python train.py --n_head=8 --rope_fraction=1.0 --warmup_steps=0 --schedule="wsd" --steps=5866
Each number is 500 + 25 x the weight over its row's rms, rounded and kept within 0 to 999. Layers, rows and columns count from 0. Numbers have three digits each. The size before them is the row's rms in percent of the matrix's.

# layer 3 attention output, 512x512, rms 0.341, rows 49-148, columns 448-511
102:490493439514481511535512506484511520478471465499508511516469542546500515480514508537524493503491500513510539532468506509493511511519464502486504445445501496488519548472510507490496473476505500
099:485502500446510523516495502509481495521527466466509518519514491495535536469520504513463507495482465506479524481507510510508505510504503535524515499495488473517465490499452483467469509482455485
098:482472524509498462454494484508501496499496516490533517511548491512545534525528491490527451497487480495503523472457473489500513456533422473485541503483524501473504472478481521503526532520494523
107:496498481492511495509530476510517525461485498488538456508503509456504502473499507522520521497509506517507514489505516478479530521510537492497525472486464504486539505510505479451509487507481517
099:526544528557490534519501494455477471508526517500510494474487511523474496470476475473519467529494491477487545497481486510530485490502533505494510505506529530486519479475533493536490534490472523
101:508502493519498515466476514506486504535517507507524494514499490476486500473501502498440508513467526504544520514504517535494474548522506485457511517493519543482529537525507516482489515506499504
095:480476504495476503488480461533480448492501500495503517509487498533481490539507497518529495478510521468500490491522520496488463487452500479503535489493512511477464520498486485507492487484516508
099:499526502501472555533519522455517531477501509472514485513505477451526519484475507504533484515529502506515464490496509569507501501542513504462445503486490484461515507517495481494507490525460494
097:481522513543489477509521513465507476506505494450515479494464477489535451490501509459520521480508495508501535507520528547532471477450505531519478581483490488491505496523505511496518494485495523
096:505501475526484480481487552473526490447536483525502489526485519503522488504510530509509493531521523524509490517516507483515521511539489498523532474475518488483517552537502518501520464507499505
098:498538511500526460500518483473498521518512485512497472480513513477459498494471531500524507523472500473502511474510496458518484532502505483503480473491519475520467463534489501494542478484502512
101:472482475498534459478482540500499473494477457468524456505474486518496514516488508487469531486508505489508517498508503437498469481513487497531497537510507469512468496487504511494501510490489509
097:497508479494540481513474520517464471541475478515533471531489506516521483504517453493523520512523484522509487501554503504495481511516445495483483508503507503508513500516499490508492495509501495
099:482522567475538494505495502529502513485491482464520519500499470500520508476505487464515522498486553481486537523541528501484522474534513496487506471507522535524550498504494482488518518511471463
101:479485482471561504524449510467509489540481526494536486525499493476550492471528473469525483511480506497484505482486497507489466563510501503512521502509502459478459493541463527518492471557472528
097:493479495509469510525459492485507499466494535515511513483517494490522480479484493528487498524497486511483540502502537493502504449475470491489483504441495517523526476513503514501501493544507491
103:477475501506519507486526507479494484532515512518513501510479515495453500505542516513519495501502498513473485506485495467481475542505468519530530472508486457491471528481512513520495444494467485
107:506519473501494517486486488526482533512516469448513504521505509486518469505488474533516497471470523489493505507499476506491457499503494508495495472518506504499518477477510500495475528492522495
100:486483525524504504503486463527512547498502469448485532523468501470519481504553468538493450489480493492543474505499503515503487463528481507519526511516469476468499521468527548519525465476543498
101:484558478506420501493511509432523513512469522484479459513517498498483535492527502520525481489536489509477488520494513551500509483477468500509505504489492505453489528481537492513496492547523455
100:494532508543498490488476506486487506478506482516516489512531511486495477497516473469490514515507500484468499478487461485505488484514487486496494519520526496526489499520499517491491491499467522
138:514509472506468519491499501520499472491498502489485524515491512527442493518502488484497518514517494473487510500466534446517491493502500528496484473508484509548514482445493493459481461506536501
099:526493510464465507485492472516530493534525495476514518536547467519509539501508478492495503495501564494517495512471516521507496463486506522523535523483488477524514503486546494488500517543463522
102:472487496524539524509516519494479507475518454482504502507542500467472452528533485436514459516558504503521526493525497490514489493512485506498535542491538510563503507490483515524497499512499498
100:508482506486494522503503475506491506508496538474491526486506506558491506506463476525509477535508517498522514500491489533468479526508511473481501521474476533485504536543542460519481499537504521
098:511507494545490506492515503475499489475537474530467485509464519484482493495499487485505512524492472511564482484452514513511511485457488459476525486522503540471490471519489533480458488484486521
099:485474489467496494495515482507515495477495541497519531470486487534548478456486502519504468465544525501468535513490533509511534494500487497473528501480522476525519457487476429499510474509499461
097:479507477506497537470492461503521490489500514506484515496474517518523515497514484535529497529533476484486501448500478527500564494516502468500489464480465512529481461444497474529526484476475507
100:507509450495534512481475494474509540526482456496458479512476480431521526515525462481534490469459495514496471516478499493519529486464460441510528470535500509509490488497488513537514540523527493
101:536522500498490480482521503495448496521488498514512472507498530500515470491521502465509512540508512490489539498511507536505513472499454502504514457481487515500533494478503512512473464545501510
098:520505477483473543485466539455495500502457510536474483511495509497514524486516513497506507487531480513476440547486538489491497507470538501522486469535493490529457500482542486500507501532517498
102:510502467509477543494509536504525512518533523497491454496501484505486505512499458513464483557498489523512521483488528499532566507492544511514470506498480476434494504517483499486494501468527503
107:520505495516481494488529492465524490491507480510498506508486498526483520472477461494503499495511509509559491484475516539525472517473521509477500455483526477499528493512511523492523483510471533
098:484495515474491498499493447502482480527481518505508490506486495459477538509520499518529448498484471524521490477497522482490468470512540497491487514490515475458521493483510473488501507490550498
103:492518528539484483488506485517514532499525551505510501510512509514492450519514471495524546482498530536521486534509463488472422514487482466510481476482496475508482506518519508480513493510521494
095:473496471467483520547498549539492496489511491525492511527482507498500512528514487498481501497494510512490538500530519485489493501512528545530495543459486472494528485557503507514519471512519504
095:500480494548483510482502545515471534506509508484516520465531503505532504506532525489535515520504509518513504446528486512460512511458501499473514479491502506529518493473499509486459500500529453
102:505484471491492470475503501466474505513496494500497471504523521493502521468520522520492520503503512450486514480517492469506520529547516495501465472494538467505470528467513508499481526431494489
097:466508487461494437511543486478506498449509533511494475452482505495528523487468507487486472466464495509449502527493470520472479508525521464509486525477492493520464497469503495498529535537521526
100:486473536484459517505503496508539495458497488470506501505457482499513563535489474554490521482487536505454455507527500473497515506506483458485475521471515526515489513497485493483501484501491475
098:499519522478495498515522478506473518514498495522484502454537511496480530527464534495493493530528467498456527514497491487493503500539502551514561486516509503469491509487450539479500530484486483
105:508550514475527574507508546505495498517479498534478489480444452485513493526472471494490475456523494494569468524493498481494497516453475479499536466485492494520490496512468500502511494472495492
099:479485485500516497470520539523526488497461463495549493473472513502483547495478537484535545492554482458482519491503471495489518488494514505459543460515543511488510496512510531516516489487478496
099:533529492460515497470502463464524462458501532536539532535512500510524484528476530494448520474481486512456482497529530520466466520469516523513528521505501518506471489474466486510528481510528522
101:497488500475492492494507519487482514487540497493494494498519512516523465541480458499506459480546455524507515496504461521472483457493462473464509443489512507514510474536542455504496473476494493
105:477491505536518523497489498519522487530508528507499505508484493472465478514497519441471504504496452509504509502452546477478503521494485517496485534457444507510489500495480461479519506454486493
099:485496547508506483506533488538567508509525524482504492512460447508517522488511524498477511517473508496473470505503499518480523489508496497496518525517492525479464483475522463470513474555519474
101:525520522499517511537508479464531487513486497509517543494489518472494496511449506497487513520532516476486521522496494547490545470491488507467550513479485497493510513490468519513517496511499455
101:534494556463496536502495531480548517476467485517541523499504504476534495529545531520480498520543468473501475512524505477493505514519495519499487447529525507515505510508495517558488498537514530
100:471486505464511526503477536481542484500519504528484470479488468474494516544517501497532506490498471489502532491514512509486479540513474455471515454503485495490558530513479465474479454468494489
105:535508477538489517484538534540463510490481501486495511516483530536488490498465479522515477500506493484507512482516493504513500513463481522467513502499506518539484508484490542494530515500532480
099:511524513485496506461523520494528542493489491492500529532461518542510512497503490492491499532489504489499461469494511508532464509478504475465497477507488516474504506517476512524501474493481497
105:506494486516496504505535483504498470521514535525524542512495534464529493480497477495504494468494505512521548495505480516482470482483510490489515501506484542482500508507491496500477490517513497
100:491477507488524514503510496519441502490521544523535500526491531488509454474504501561543506463482504491502527477527435484542517468508516520505450530528494519487539530474533470472492520526486517
102:512532504476485472514491494486499490487495513474481464532536464519507467504493496482477493537506484473495535513483463505508490504500515496520477530499506463489514496529504505509473485507475505
097:503516508535472498513462513516523503525506474489489518483484498472546470485471454535505506526523522428512469525474463536484465519485489502540518520482495515504504514542495502498462551522504499
097:529514465524497514485489467530506495511549513545518538529481554480514470475505514487506468503487543536487460501474521467496552511518497524455485527511508551476466489478497502565508495531526518
098:492476543507485502537496542498519474511519515540498489499499490495477503518490522495488524498482491507462497477514497479545480530515500517513506470550454488523488469475467519524497492490511479
098:498502516512502489489489525498459490514509482500544504472523511468492462531514486468491490508492503520496527515489498496524459467539521500516498509490533475520515482515503545476510515493497485
099:482523529506496474539518516477513533468492505510508506515500494477484545506472505473485532512492526505517481529514514498510488521474503513510479488514525513494475503507486478508467480495500544
099:509494499520507512512542520533467491511489517468508512501500519528457525501495504490480505491509541502470539486486517538496479467506476525450520508500499471517487479462524508490485522512444542
101:515551502515539497544536494515475515472546480496524518544451489486471449512462496484517538500461517497473488506511516480540491501505501502479483498477496503489441487469510488461505495508472507
101:502499487506481461473495494516487496525449453545492511507475469485481545526548511492472521538493524488490522499517481522522535497488480506496502506484523474495455488522556515483488498503501514
103:476502547479526494458500496526498489448508486489528509474519546507502506509523504530511460527472503486503477511495484504495468476482453502461494535520540466525469527504548466496510474473504435
097:537517492528485506505516496503489452541485470479503480535584532530528510469471461526516527483505505486546513509511492516527511521518486413506507488466501510520507508505505513518527540528455491
099:535548480462509492531474473467503546462528529510465483509466461499493477460496527455477512505515507484471424497528509464509490517514505503500447488472503491494485508462520480520502485487477494
100:487478467464473506514520463484530537502469525493519500498508456477491488467488474483510486496487525481522542528516512516462493481467497543442474503514526478495563537518517497457499424476534519
099:528471503464498501509484533559466485526482508480507489525511485490521493509506457548506471517514515464511537516500481496470460510481551463488505530495475536476504437548471497520509524473489494
102:507456495510504537512529478504543516499474493501473510491517507461511481516519526485493497499476500472461470480523532522500504506493483497515483547522488502462457495496499509509491510482488494
100:509525523506484553517520491515518488477528490541511516521525489499487465536537547513499481479505465469459465498473492504483483502530499475473515486516470519467503553499528518487513518460504484
098:497461511532513547501515505499517518517494542475475484488504533528515510531516508508466495530521477495501481468475468544490520481494528527529509528518521506548472478538489532498516490513497487
097:498478489458506509508467487513503483504520501514515503529524503472519539475513483534535467502530497515529512462494490487469487510486514513526520526539509487482504480502512486497511499508506476
100:459534511518481482485489513513491466476504547483496489526520492505535544484486463522513504486507541507547486508492486524525474510482511555500480501486529494519542492492545505576520484512525474
100:500534475504466519511536457491517537515496475511494502524513499505535516511499519512472454490536503472488521493508529508505509513523516488528488501485481482523491494517503478508502499517483483
104:543492525512521530476506464450465470496555554495488495497476491522460477479500497495474530527503494476505502496521495526479519510527509515466529491482482500555502504493485551484484503546498492
097:508512532488487528471504485499500479524497484482530463502505481518495526529515498498491502475507490559506563515509492461472482527518464464454501481454491485466512507486518533549510556472483477
096:492477465556459467481505543513541515487524521460502494475512496515495500508477526510500495520470524489465482503529526526514519568564498516495502478498469521513533487459548471530492525488480507
101:491486466520454486525461529522518468478501511466494467501491502502513533499522484508470466505494495510499512507499511519533466500458498510478515471541480464508552476505508512459500470520489511
104:502485476455507493490486501528482518522526562504523500504484489517516499522505525440532492514520530485492472482489473491480523524432510500490513505489483479516463489491530463517502540482485476
097:458496520516500490485491467511518473514534476496466519511475500480502516493525505519502501481475486489470507492508496496540502470481489492510505513522530501490496501537499477526524513521475500
097:506503476526516558473505469501520516486491506492491520460500510504531516495492510455501509476470499511501487494538501510502493504536484501518533506519491459504501519483525477500503502484486522
099:515478487481473527524480470503502506509492528492570525507549536487494474494528537499483514486469496525527470502497507476492475476530520488476483507499472508501518480488515506516518503474454487
105:487517532516506481524489483460494490479489524519507498475493481526512523500475513506521496506476486476486522493493517527508512444496542530518527493483522521528483499512497523490484478508495497
095:506517525515535540463516493503508513521486493512503518530504502461479503514523510506494482504467469518492521525521476503498497504460518520491492519544503507540476476533475467481469513519517507
094:494477491511501481533474505513463493552522510484477471501513544494486469458545472498535531495511491477538458492519513490523505481484470515537539471459517519519480546462527470504488547515485481
097:498519536480452501462496508544505468564462523476512490472477479520488443505478538536516485517536524495526469495515541473464468491487480506507523504543484459495551543492515470513509497502503500
101:513481476463481506501494511495499531467503555535534484492525513500510509476495498464515478488497504524514488563498519540510496506573500512485498498465498483493534536489483523486474501520521507
103:481500485485510472508463490521513485521444521527516479506481490466521479487540469457506490518502496552508451441494486489525503500467487490500471524522493493506501488472499487496499533494495523
094:561454520513523483505490525482516471500443493500489488477489497523513557519503478497511515476521507505494492518489483529520470487467517451514514438490497449542488510516478497530502521472503483
099:469513542501521475499504507520473477502512463528526492527479513490525500498515538541506475471484520510499476531492474481519466464465509428467492519501507488453528525526499514503498492507465505
097:508515472521512516466476486527518477488514502511499519543498485516538533459519501519472501496461454528496541456485488537481504527545489500495499511516503480454534500482490487513519493506509464
101:454511482524518528533467466481488542486529492529500506482510499492506489519499511525466514500489523497513460475527474528479473524486530504502466514509478505502501537497547506541486493473479531
099:536458511486518511496491508511485500490513523469480488505494490491531509539482506454467494516522479552498464497511485518519506515489486500512487543444483503516504451482558532529498504506518515
101:512518489489531472439490538497484496512514424461473464467505506447523507517502514500499505482512479499503498497523487518491498477507541530519506535505526478490476470528532506490476499513502510
100:491503509466528489499510494517504503478452533525505507527462519510515517489472507511484509495531460511514502501534510516477529447453505487497497537492520515455502460522510480486551513486521498
097:509508495480465472499507547492478512500485501495492512526511516492508551471509468493475501501517519448476512516501506477476501532461508527521494503500486536490511470532492479505505501506486501
096:512497564499495444495545524488492491455513473542537504435537558486477484496507471537512464490517502521510486497504488467466528487472524498480494491523495501486525489468514532494482532481494477
100:488515454517532511524445507525506480442484483487522484494515473481543474496533488502474522489490535474464468512506486518513529499533507456500478476490496520491492547472540483503520469475478556
096:484476522505463506538504513530496524462482467502489519521511500508504534527476505484488517510500505520474473539487495519503467491505467486468497465444476512471482498487477513486540498454494533
099:488475515463527489457501550501472507483502467483511484479492510513509523522526499481490487525476477531505497513482513460481489481535534541514514519500497523471532519502564476487461488500508523